Weights of a small transformer language model: learned positions, no biases in attention or MLP.
Each number is 128 + 24 x the weight over its row's rms, rounded and kept within 0 to 255. Layers, rows and columns count from 0. Numbers have three digits each. The size before them is the row's rms in percent of the matrix's.

# layer 2 MLP up, 1920x320, rms 0.0372, rows 419-496, columns 40-79
048:179122183109128122165106151104114141147123159129121104098119135124129140138142145139136104093154120119158155130140124122
083:080158153167118102150123186106109138140093133116088155127105119108127141141105123099110155100160129151141138131143142103
179:110124109124108140138132072147158137109134133093095121155149150106128163149132141122174123100135155142130149143124111088
232:105161146111120104191129097144149113130110140161142136133134151134131155129140132121148149160137029126180137124119109153
207:146141073152099134142110092115104195129113121080123117059102134111149136095115110094156119138139131123145144111132149070
022:136115140100127182123111133166129158134163117116156142118143138139149125148117126104111127190118164136139123104104119122
037:102129100066126179127118132170144147126147129144098144150162155135139133160127125102120113156124134105115124135130107145
064:079096129094122153123141127150127135131105105106114073055139134127138120144149102113116158119120138112084110115102129117
060:131170142139130151131114164120148117115122120107146070109146112124103116109144122116140100101137130119125117117121129116
025:135139134122106120123139145128143104101096109143146149139127100121105170113141125147121139169098123134095116108142146123
022:104172122108123095108130094166117154103134123143142176172137136114111120117126153115156118147142128136082099131097154150
048:118138124096110114143125079100093077131120143126120139109138154106114141108161138170110152115113136119145140117087134135
041:146136139098127137142127116153095158146127124132144170129140144136127135136099137109135138074138141124119112139144114114
083:148142155147150146143114114112118079118121125099150135154129105126136116130113130185162147120153121114147114118128123132
045:088143090136142129140114112139112158119118138118155142119152123150135114124124186091147159147122114132130123118133126127
312:090071101125156140158137173126121141124171138139126129153100108113117156164131158195126127128130125145135099158102125105
039:172154129121117088132128139121130147124106129131142124183105137127128153141118126110138174110127112102112153148126125112
084:111103116079122104155131137163141094134159124150146165069147101141101096147106144129125115148143101112159125135154104132
029:073159148090166129130126111109121096111151111128147169134145131146139120137117153111099148112121131150090116124110098125
061:093111106120128151148134136139112137141132119102149111075138165161163121127098162127143133090153137136102152123110145128
026:025135153130116120151116172145168124119156114118161156160144117114125123114109130161128140139130144133137140151165186145
038:080134149130131143103129126106139091118136120118111122169120125103138123159152143147103156098122097150140111132138159123
115:115163123102149134137130097139178117122112127118119120153149121121106175161117138156127163158141135125105123127129150129
293:083172155100134148136136117192145095150123140093132154159145142099136117126106126106121117125124089121128106121102128135
050:174108106159123160141115157108145185165116109126141118123112164138143150141112125115120086141125152122142131130106137134
024:113140127106113089117125180147100168137121123122148140075119094145161131076100146120129122156150129154119134132116109115
042:176092095138138132123109136131115115111168156114157145086131089117153093095114131147140129103119136121159135116135126150
035:120102124135118160145126099139157072123141153098125100087105093141137149101146155151104129117129149126136167144121147099
070:122114110111120106125123132179148125128128135133192161102145128134130130129152141163105122086122135117076118121115103132
026:089134168123155121147106100111099054121086098123118094141149147114108101157161132154127113113128143109123140125131139131
066:128046156142135123099118064148130139132078136135127104079112150121111174159166104082136106082132174110109135104136155154
099:157113132205134154125110149138093165149183131137094125165132139147119159186140111140136171148138137118129155133093133114
166:083096155160141111146139114136104108125151133152127135123127137119107118123166167159131095121111105106056125135125122147
026:162096105162140132139150100134125161137097138150139136126122111128165119105113153098147118139155081133136119131138128111
031:146097095096110090123146110130138132117127112142156168142151132129115126151114135113132186143097131107110109131111139160
046:094159124056114111132127096158128114105115127133147148169099113149113155139152107156116156108130167121127141129112131103
042:151119118131133099132146153072090148129188127155068156193116129136107176133152146156117161148115154137194167111127124107
073:138096147137132093120121188110130110117174126138106159116114160136100101148145149134164144117115133129122130127169128145
037:128133130116131098139135113135122129125169145133085145202120126107137118129099135090147144103111138130090114124165132129
039:097125107157135135132122190106143130129073153119153129129121149111151138129090133121132137101105146124146139111102148142
037:094114137113145149135093162122159167135142123159143146055124140143107101140115128183139096125149131146180114124124116148
041:195120121076144127125116146110122120131135117120160121090148125141088122161111149129131093195115168121109144122141112122
102:097145110151141116113152155114124161134082145109108117097106144127135122099181128144162114133089071131138144141130093139
047:197070115179114098130133129158101140156052127138159153149167153134151146162091128110139113160142106128163134125109113118
027:103148136126096129112138161113148178118090127115128147178126131102132125166080132139110161112152099144089118143119163151
035:115135127169108118133128156143166111132124154117178096065129095126149139121136118119127145128135086133153123125124131113
073:075157153100109144138130121147141147109143116107100141144133140104108137032118138106139133043097109137150110150142161151
037:075102121143104153136120155172126157131126121115130156153106099124136161107102132139123117163147149110182148117120154140
064:100105129129111122118124073144115155124112131134137165125124133133120156074137137134169157133130080129080153125147127105
039:155191112104156083108138145125095100127123137144095136108132151110137148162156123103111144103124091132161099120116111102
178:131134106066152135146128168106073090129107136133123106108142135157133098073113146098127127104133162133095142119118133130
020:106106134139129153131129131143085121140154114137091130125130102119145115116117143095147114085124156129121111119115124123
094:135111142135114124138115149106156163126075148122100128081119135122125097124138157121131137159115132102112148127141155140
040:057179141135135113124113181127145108126147126151133140133145142137090132126117113147147116096130107150114107146112119152
056:149115155183161137098115104104140061139126129111123089130109136132106146138121103141125108084152104133107149154137110137
043:146088140127140056114154069129110107125156130140122145066124090129112110160151144136119084148144162114091111128119136108
075:088156142086127087136110160145113147109130102118132109103132103141112091087126112110139089093156142150167118103149113117
068:148161104109116153085132118124108155123116126100128111081128075133133137146103151129136126093139132122104151108127086130
027:109118164139150096142132084088095080140112154129137181135148124148129143167111150153126127133125066112133138120147107110
047:111111105107107128136117177109128124157116117116118138054146158119143171170129121140124139092132114123144135112103134112
026:130130174142139135115110122102158072117155098144125139165122139128110104154118155151122167090116162118117124138128152125
061:103171147147140137104126136134112137112107133102179104158172125125121124145156144118142134122113093125113112129150140136
253:133149121128132122102143170115136126130141124121159106126137086135109151116125131132115075110139093136162175123116119132
033:117146160123118152137135120115147141127127145144135123097145116143070144111116135156142145102149111126126151124143142151
028:182115089126113127136123123099088175147074124112118108052120137126165164142135123117117138080157153141188139133080125125
042:122120136063139149126112107158097138118137144140135134225119124145139150121149141116131113162136175118132119113111108105
040:113169132104114099134125132096142147138088149082147146180132100132139169056066146124106101126139121143097137134132149126
037:135124192140148118102134157158117104130141122142151137166144152109111114172161131160140118150124131100116100113166161153
024:153082129119133150144145128120103106125111148103092099139108138104135139125142131100122132085130109110128138140157128114
043:113156107105101079167121149116115160117117136113145151166119126113148125048105109145144098137128103136139122134140126116
037:114151103105118106126148151147171167122127136123123073090140133120135151174149117096077123151103131117102149136134140096
022:123144110155145034137126137125122164131136132120160140107134121117180152112109099118110119167124150129110142127127128106
030:193116114171126146106137140142109153137113155139104108134124129076146181166143113129106128135143111161100111125107135124
130:166133104038110148094122190154122137118117125096141111143117109127128121140110132148147103150132118147100125113159121107
025:096094131077110055127128056114122153120139130136140118155110123122133107107134147087128136138128146141167099136146108120
055:164080123116125143134104129132092068126115134119146135088139158119140091121095120119154120095124116153151127124150140111
021:062106154119126143167123064115127028124179113141110148110134109132093130127161122141122113130136130126152107136135123136
329:130163126155116091121133103160124130108147113095134177147110113125182082107113139101131136098135078143129151136122117150
# layer 2 MLP down (transposed), 1920x320, rms 0.0134, rows 419-496, columns 40-79
049:115134156116154133116118094131120129124154131105115096109100161090133080137144159159095170160119160165103162111127090163
078:135115148132114104162171124178165114139101112112125103105125118153154122127122141110117110108091159125129176136089086138
217:113112119170126100149140114141149104203159133072136073113093086149121119106119132112144164110157142113131121160170107095
224:137135141128155112097165125116106165149102134101167121091094128102128085128126096116134131097112130126114147149123159147
194:173141159139138105156115107140153143124128151146170107181145120082124136134108120097143130077125122163126140127132116154
020:103128130150138163133123174091104092135108182114155102105126135128109145137083156078153124119147102129147139126097112107
032:105124164143110127096125128076105096091111129116132133152089114143112118122088122081156149111168100101154138157123157146
067:137154115149141128102136111107151082101109135134138155126130140112123112146143128168120114155129122137157091153150138125
056:165134138134084115139117119172172140096121133093139133109109127152141131118186125124105140142122144137140094131165116098
022:140107138151151137142087118149130131141124097134120161156149140117161131122124153139145155136048118086123072168137114129
023:130112133164147119110117146103115103110095097128078110179156148128139116129154144149111147127129115116135099166136140141
046:135119083139104158140142122107134120149138097141144102165166160108127143145133105153149105140149141149125110096101112137
037:161109168091152179123135100112147112077146129085116148168103102145151094072167157133115125138156116126130138138123163141
076:154121163106134119123150150139139133132115082139125164170123101150144141134146103158146110098129142088113116125119128136
041:107116121136150135092155135161089151155071123079170130153131136106133152136146143154102140135162077184160094150170144141
349:086134121155065117095099163123131150117127128141110177121115097117145124136130109111115109127131129126100169142139132147
038:133132142114153145117123143138115138086118138154140163148082122126104118150080160133136147115099098087184136132119093161
082:087115103134152117129142143127120124119108107097146138100115135148143150098103127096116103101154120107102106109168132163
027:116113100122134105172114116133104134141111163158113131126118055161151141089148159119139137129142123116104132149143129078
055:096117087117104117108123133097124132128165106139119116103141160095126159095109117120110129195117126127121076147132121091
024:118091080151134136092106145149110135115115045095089064108110140121138115137164165158111137151164153076118142136128133140
036:128120089156164138105108144172130101143119085155111119137165144112107162146174114138124126137153159164102094146092144125
114:101135142086134114122122151126119120118136092129109122138136122167115153108097119100145119166072140069111118113144121111
282:113152109133143117109103100152168131132187142095092126109138107176086075125108113136160101093143148104145158171143122094
046:146156147104123128112110136114096145126140105110143078120119146094109111157106093107141126148126126124129138141101110104
021:141141147131139158130112143102137131128133152145131170092104139128127141154130161120118159102141129146099124103108158123
036:165129135124132135050103088106143109099136114123097130112143120133145106104190131113128124141128131154100094118169157155
033:113096128141108127113095113139120155076140154102135142110125160109127152085132179113139150140131106124146137122134139122
065:091110125100118083135107117131123138163132089151150145100176116146120102115082087107150118096058060093104141138133121104
024:122132115131118189127146122137152133149149102155130127108172146133106130137103128161116140144110133185127151127069109165
061:149111159092125100127077113151125152083135131101091135138141171111153095166119118180146146164110133112106116174109129138
092:124109160121138151085083155102083170139141105113158137098121102145117157132081138083178147152098127115130150143073097090
161:118150144103114121120128131099121141138172139125153098095167134153133147123121086178117143133168129141084099139166149100
025:097134124110122106131144151172119107143139159143118169126137142128165171093109125140138108108154154143105103159118156121
031:137152130142172146142124148074120132102073141107091097192111115141133113144139106144101155144155130118155108145133148152
041:119101140163154156115140092104129158117133123114147097141173140120130153131124134148133127123120135123124090102131136129
041:108119144108139138142119090131134157116118127065118129158109136133121138132125128094166135127138131129124171114101141112
067:127098164131127104117110144108119146125156095080161119152159127133168120157094085131143102122141097093114112130117119124
037:139122126152162127105138162120121139090096148116086099120134073177101186107102156124139114119159101059142151148151111144
039:149128117118118145151130093110141118144127165131152122161133123115165084153146107137129115134152130095185094174141101106
035:135106136118129126159167074143114146144150130117121105106134142104158079087168153137149124088130139125081101094101120133
037:156109110140155140171155111130141137155118185163136130136153143123145127126122131177087119133116130160158088109132138144
098:122088169132126119064150088145140163117143091172118150119091132095149102117117134169107110102110137118117120153123158129
043:114156134123156139192119118133147126125140158139128113148098162139138099139133120151137102158158130141100153125116144135
025:161151125143134155141111194117126155140129082149145101112146103125148073155140108154112133087179179128122133114094176162
030:114151117136113096100115151164137138161101130149132084094139144087113112148154139115135115124124143162092130156135072130
066:130088126133107157108075136151107133137166100098113123165140124111179122153135143115130160149169116106095128161110135150
032:105136133149159120115099143113098174126094123081116083115148150145139129188122146104154127167107124128144181128133102115
061:135104131163101111190100105139139135113132125087153147173135174108155089132148138134152109164175110084137083151158124124
038:131129173120147156107175118109138137105129156109130164145161104143124138131132131152132125108126147168129150115082104153
173:142138138077124075104123138152127175137130120154165137128145116114128151113060116174120092091109114126161077133145146102
020:126133157133139160163094128093134126128167180100152115141118098115155145098130124110101147189156111093142111125174129126
094:112162093120117156129082137139112104130159144080164126113116155149155116130115130125139139113130107088156182135146101138
037:132099127110103146104120117111152114145133097141125095140154095158143095123131126158146125129148170120145155127111104143
053:151091112069128077128169129182151133121111103147132102122155098150114121132167091165148068160150178099147160157145120124
040:152108102142131112110139087123167101112113116140075145149128101184138155086130120111127150075105127117108093127174162136
073:103147152110127131120123104097137134133120112127113158145113124126191091107127129135117134142152139177089119139107116127
069:164122116139156120119166127121148113098114161151120142176106137116129142110160109135088114154128118142107112151184136124
025:101132153121115105172167105146139137150108184124121125164131106106164130095159123144139124158179150162150121146156087121
046:124148116101135178113136109073133120116155108115139067091109158111129098128134106166144110143154149153128176099114105129
025:116087081121149153137095150103106138126136115127141111151125081129121137116136142140160126144160117058155113142123111167
061:155127097127167100122115169155148118136112105139152127127139106155132135167116089158102100112119159173150115092126137129
360:104141137143104141119128127145157139184142105131112084141096089135110150105079125122137129144097145127142135159157113093
029:118114132105116101166114106212126164141136162126081144148145152129170114104144162121131143130113179142119133106124083133
028:138133149102142111077137133116124168122119132113138145091143142097137160139150108127103114145125138193098166100130135136
040:090096136154119116107101107111132111136124093124129154130103114179129158106119133130144137103102098109116103153126150115
035:151122110118115098115109165141139129119135137163108130129111122086135118160093118085146110081105136139162139136179143125
032:105096124119126120118109154138134134100135065124109128180118077144158117164142111162162147106132134091141087122116120111
020:098133143131139098093128132188180135125107133111165168133138136136134140186132108077120155136100110097149127151136108132
038:133135128136149149105128122128154136157149104147163106052101122105133135128120144112135112085120125104100113082146147128
035:104123104128103120100154169094084136122136136118134131084127117121129128113071114111152127113159155118137129142087115121
021:142121097117150134128134128088104081124161155135119105129110173074160133136125130166117094136181146152125094124138135129
028:097106160116129129118142158126146100119121133111148157150159118142113119141106074091155147110134126115120126142157075097
115:142129130153124102121114149145130126126160133155108149130172133102156146136105118100168134153107138122093127137117132087
022:144098105187139112108122134096122131133130087137113163112087091122128143149107113148145158103171148110098061117128199155
055:136131103127145149116128124132170091178161095164147133112120131111132094115144124162134090138136114140112085142109154189
020:112112143102110157147132078110131126128120133152090113137148143144156155088131168138149157142130142135100166163114127129
343:092157153147070100099134161136155103157166169126124126143082099104163098162115118135158168127152109120096155178088117116